{
  "n_head": 1,
  "n_kv_head": 1,
  "vocab_size": 8192,
  "rope_base": 10000.0,
  "init_out_by_depth": true,
  "weight_decay": 0.13,
  "lr_head": 0.00925,
  "decay_shape": "pow",
  "final_lr_fraction": 0.0,
  "seq_len": 1024,
  "doc_mask": true
}
Each number is 500 + 25 x the weight over its row's rms, rounded and kept within 0 to 999. Layers, rows and columns count from 0. Numbers have three digits each. The size before them is the row's rms in percent of the matrix's.

# layer 3 MLP gate, 192x64, rms 0.0872, rows 170-191, columns 0-63
066:509495497510475487519479494519537474512452497517536498496468518469473452509470504539537480512534454576507484496524481538492516515502480492490531526528466469520480500531483514505470509480476485
059:513485504506501482493498527459521488510512471504493506537516525484499490504485560535461488540485511459467502479514451479531473551507491462516504490501495463525490515540495554532516534499480539
097:531457466530521487527480461526524508438524473449551486494499462519489498504469530487507516491512527508493529528515494504543478502498489466493504516450487470483523498518520489473500546475494494
079:458542456474501487507507516483507545499541517486505447524512508474525472493517506493501494516480489519515532506504446516473471467533493514546469469486532518505525502490539542489522538523471485
113:475487481498558498480503495519486469498540468487481517490486484513499473527532528477498469486533500484457493509475544472454526518496523494499495494523483509559518520522445530509507516464533542
102:502501479488472493511525520514546483514546540505504500462446508538456498497504521517484508498476553506483493524490469488542494479520486529440503551532506504477473505485478468487511514531508533
090:476481456507491501510517499538524485511496498481502503534456483519506495509494503498474489483513520519522431502469490484529520574481503512517544485502443509478543511491487502534487505464446500
107:477506484520528541507483530484544453494521477510464517523487491455516464483480526497469501448457518461500508566508476512503486509500477515493512509482484523494526488515494487527490568513520494
088:524469467533497522520499492548475529540486471466520499486471526508512481472529459511482521502527494500539519462463522485513508506481464497509469483456510498525500535489497468540520456524533468
098:504512472487483522524482488508513509464519496493499463484522507491507512492528485523523517523489495504505545563475462493488488521482455463534536468511470529456520507475568494501464481544506497
105:502486516489544538509485490517462486475549512487549444458525513499481487540507502441496535499511512506481516504484520521533514537525491459497471521488491512474502478518503527491486515456468469
108:526511532465459457534499501531464495506533446508485497507547523496532511479512513507544510505514516531442487502475503511501502476483472506475516504449480485532511478525457525512500512459512523
092:509515490511521470511476483516536479509478500505519511535461480500476475487463518532528508469512490539453503496507491516471525487526536454476448543526473508454527510489504472517470550485502481
093:473489484501514500531431478489541502486519508480518531535468484534487537507489496505524499473471506492536530487469481495468519504514515434492458501491526469497527495538535488511509538499505458
071:529487479463481524534481498547520494493496540496488499483487500501529520495453490514494521493520508440479486526484528519529450466513492498497511492497550522457509446509454493500522482554501499
066:519486489463500475485522509500557513533524460496503510474501497504449483448474533501566482483531514482507506512498542548486495520523510496486517491461525496479489498503458551482492506478472486
075:466484480525503474531440478520488542468554520460502506499518481508476524491517482495503514516512483512446546444507484514451480511487543520493484511500525510533498478464478496515486501514499472
085:518451526479480494526522487501483468476524476475519458448524505519462500484477479476468510469484521470484487504494538515531512501507456508505515472515529527495506533490531493522477488490504579
084:491423495488545498511509499531502466538454455492513540484468510481518524518489483498525467489497522490515522492542531525511479492461538489513508481527494463476526490478509486510494531488473458
093:500524544484572513455512487491480480496494520475495500501522481504480495526529511542498515484477532518474500509504507493462472498444481528483518478507519447527522514495447527509463546518485502
093:511474489555508526533532501519498495502461504474510483515514533499503464477516497460464540471512509489514489507511516504564519512512515464471498432493529467455469473499498488468511498484472484
116:499515510509495492555497499501514513460485493475492527516485517421507492510491492497462481510510487515505556483471530519505486468528481510537529504447469498535506450514550487494495523518467518
# layer 3 MLP up, 192x64, rms 0.0787, rows 170-191, columns 0-63
072:479539504494522491519521522502534446493511522524480504527490487504484552501442497551450536464461498484557461505519494528509473503481529483527503543484506506514498522504494506479509519498513476
067:548482489515543498530478487549534501477480467505504525497454500504513517503531504487440565518469489447517527491512494465503485509522507471489482456502465511511479533491537480514502506508501501
092:432541504447486532500497513515469516511512516507462507539534538464482507464508491495501466456487493518497513480483526514455505505515519539524499505538518506537519450505487530520502490513476487
079:556481505505513511536489537487486502549503494489512528503441484503473481445481549461487504456483506508489468477547481500461495489482504486457494531509476479500513477509482490538493528529485496
102:510483520499503539511495523477503518524493512519566497496516507509515468538543548465471496487450540475491524487507472464493465478506488489511472491518488492449502503501508468523516478498431484
106:487512504516454485489506481469488536557519497511534490493512496509484525555538493542540467553510511529496495458514532496458515470455460497526492495506483466489489464476490510499517506474503496
093:527473471523461558533510532511543510511496475488489473487490470541483492508503554477517488503510539500484468502512501477543509499494480507476494487494478496432519536481472535536472499522476501
120:505515498532502506460495503496523503524502491550455561537497505501530491513476475520444504498475521450512483516485506470497467493473492542464536503525496530515469481480450457507519513493512508
100:566471504515486508475522492540496554513504510500587513469475524508443500480491515477495513510495477557501487495464503511486491518486501508513502519482519465523489489494482491526492493466475470
096:532529452527479494515489514448484508475524510516512472454462470499525552499504541490518486491506490470486535517497475516450460522484525462510500522506487491474488486496496547526466535490520510
103:521501555493511521487510479476451468507534515503575477449496489521519510540512479486516524526519503515470515507496500512541493541486532475470482481511494517490446526489471504488494489471493471
110:480489483531543525471502466558459488441520504479512502501533481520498507516516510504484503470544453480487459470511519474516478473440502492488507515519498533500523510470496521518466499481534506
094:462487516481441511486502487493474516483552510517507466452525491512541511533534478463497475502494518499521505459497539510533510499492447504516514483462524492549490483546501541492508481485484506
091:493519485483503492498509488555449508461520468477513457482510526457525462497482519479472501478530507532464507505536510522522511511494512560508525525506487540525503506509498532454462499500472536
077:482514475499517508482499487470461515510520503489493503523562485485502512460478513445504578457487474498546514508491491512486501559467506491461500502488536475516501507525509474493526498544495503
070:482497436506503514543522505474497499531488514542526491474466511501533492505435482483473511500495482474539478507502511474522465515511493480437495525484526480512503530516532519538475483503496548
079:478431477477530497494526473470511519506537426513527444549488522496475533455522498527465527479517487517494520496489486519482541492505505490472514511517469485487513521491508489489503480519514492
093:530480532480467490477520491525473453488522451483507471493474508488490520470467505504450528491509514530519492490482522520524538512449467501504524492470546494500497533486532491493531515491521560
078:497505506510499485543491470476453543445506508474492464485522479461518511507503465502535515527533499543502510538477488484486513495525522459491491482527538521512465504519529532477528522478536459
097:502511444477536519510500515513504487534480482499485495521511477503513453494478517490505506500469522519500492543526528519525539560509497509484486455497511456506472458482542465519548518455495482
102:517519505469475489469490455489491503505531528544538515452495458519522502507498530503479479530499470497487514466505485521461505522450502514502504522544467510510476529488485510547470469476552521
107:513527516521471459492503474476535528517488477520483553537485512495471506542490468526453502515503467515517512465473540476487471433487507486496520505492473510518461504497522447507487515512476509
# layer 3 MLP down (transposed), 192x64, rms 0.077, rows 170-191, columns 0-63
073:504522489500522467492502498527479458474503507474486507531438489444512518489479526511502500522478484509541525485511521527471497542508488475528503547465510511499466542482489543513487495520437482
066:497491463525503512491473496557511537543486478515491482441467527490551488487495487478488527487495485499549475504497498494472505513500516483491507450466517519503498561479549460492495538492498508
091:468525450453521525475502521533517470467493506515524499496483486504500475468457515490511480486513511515468541559514516510527508499448501536496492505485502503483543534524503557489461503492484478
078:520468473540516523504454532518499500502473503481504474521447503513474508457480528473491527459480479545518520502566482518475515508474490514523497520490487480502503446489492528552519526488510498
102:482479465421543491482510512520520473461496506520460493486485514489490513531471461521531475535508499517543498534489504501495516499466530507516491501457496504517486486545473517461483504533510542
112:485525496478505507524500537470506508466501480492470523561503490439518479455468501476488546466497518465518506528483495512517482532530520481488519495432504496543504529518512484532491483488520517
095:519515507511500534506461508463482547509504503528532498472541525512468537474540476528514520486530515469527503487511500472464515465488508515460482463481516468507455502517486454488502487561490502
114:554497504480474488502480517538464509525459497505483522477511511546490483543528460507510502534544479503519492464489517492453498456463502511545521467532496542480510474475494520507479480480496516
093:454537529517486507548506494466515538473520528466444536502506510520521519525504486521466492510508506519494497527450454459496506480512471491499536495510475512465475512508506471517530449516511514
100:497515521536505469521534473502483513525469506492498530563469473521507501496460488443500487461518526489488495491486530524502502454520544523457484484551519507499467510541460507496506471491498505
110:504523475556471425529492512507525506513466470479457507469527499484511492504530502542482508482498510486541481502490478486469475488498473514508505503529528501507464511447539523520535499538523504
115:464482470596524528469513507504530509489477552488532504471483487509496513491526470490473486481473525502513484476513534485502470472509530499525469492529524475463523519478541496495482486521503512
096:493492489464492523513506494513492514476486528484491530464523521488507484489505517471483449456512471480503509489460490478518495525496487499531517518497530458505598493551497545472510512526517506
100:480524486465547458518511509533502512443488489458477477485497495448505487499487523514503495499523495516467542526503517511489528499497482495551468513539487500509524516544494519431465522502493489
075:527479468483504510537516522523512538507467494508533485506495464508502494481485507497491512480520490459487506555507467505528455481528534536463514450527548495515507484513465435530492483490514495
065:493535501487540529512512481505495503509471490518474504501497502521513538544497531499488502517503501472507507514452499476503454488451467515512527475437501482506529543495494480464515484440551536
077:445529547545517518523486517504505489506486492501530492464502508517487455541544511470490508514513482517516505485475522509504481493462479473528493460462434504536517504492517510509497514441505482
084:514452504488506451521481465517556510512490504483540483501496511535503524504524480479521503483477493502501489471542547490520483490516518490460499475504462515523456445481548473543496524491520511
089:478491510548529481507529480513460545492457505496484476453530486442517493517518490481521478477524529554524506491516498517509508456494549501502536506519482476497469472485534510503505510524476467
101:512499517465527530466483487458516483466517504506508532534505538497482501508475472509513533481495523495463483495492496474513539505448501546503525489442490450524521491526463504547485539479503517
103:499511505444502493509481492486500488474492472474497512489512475478488490522501497541525469523443452508501549539487459494492495518508454503540504533505497528545521541532514527532460501498532489
116:492531528534518470474562490510489518512494544473477508479483467503522526493521533510506516529478460470528446508490508486472483468461483524528560481546470488495502523507489506505492472521497494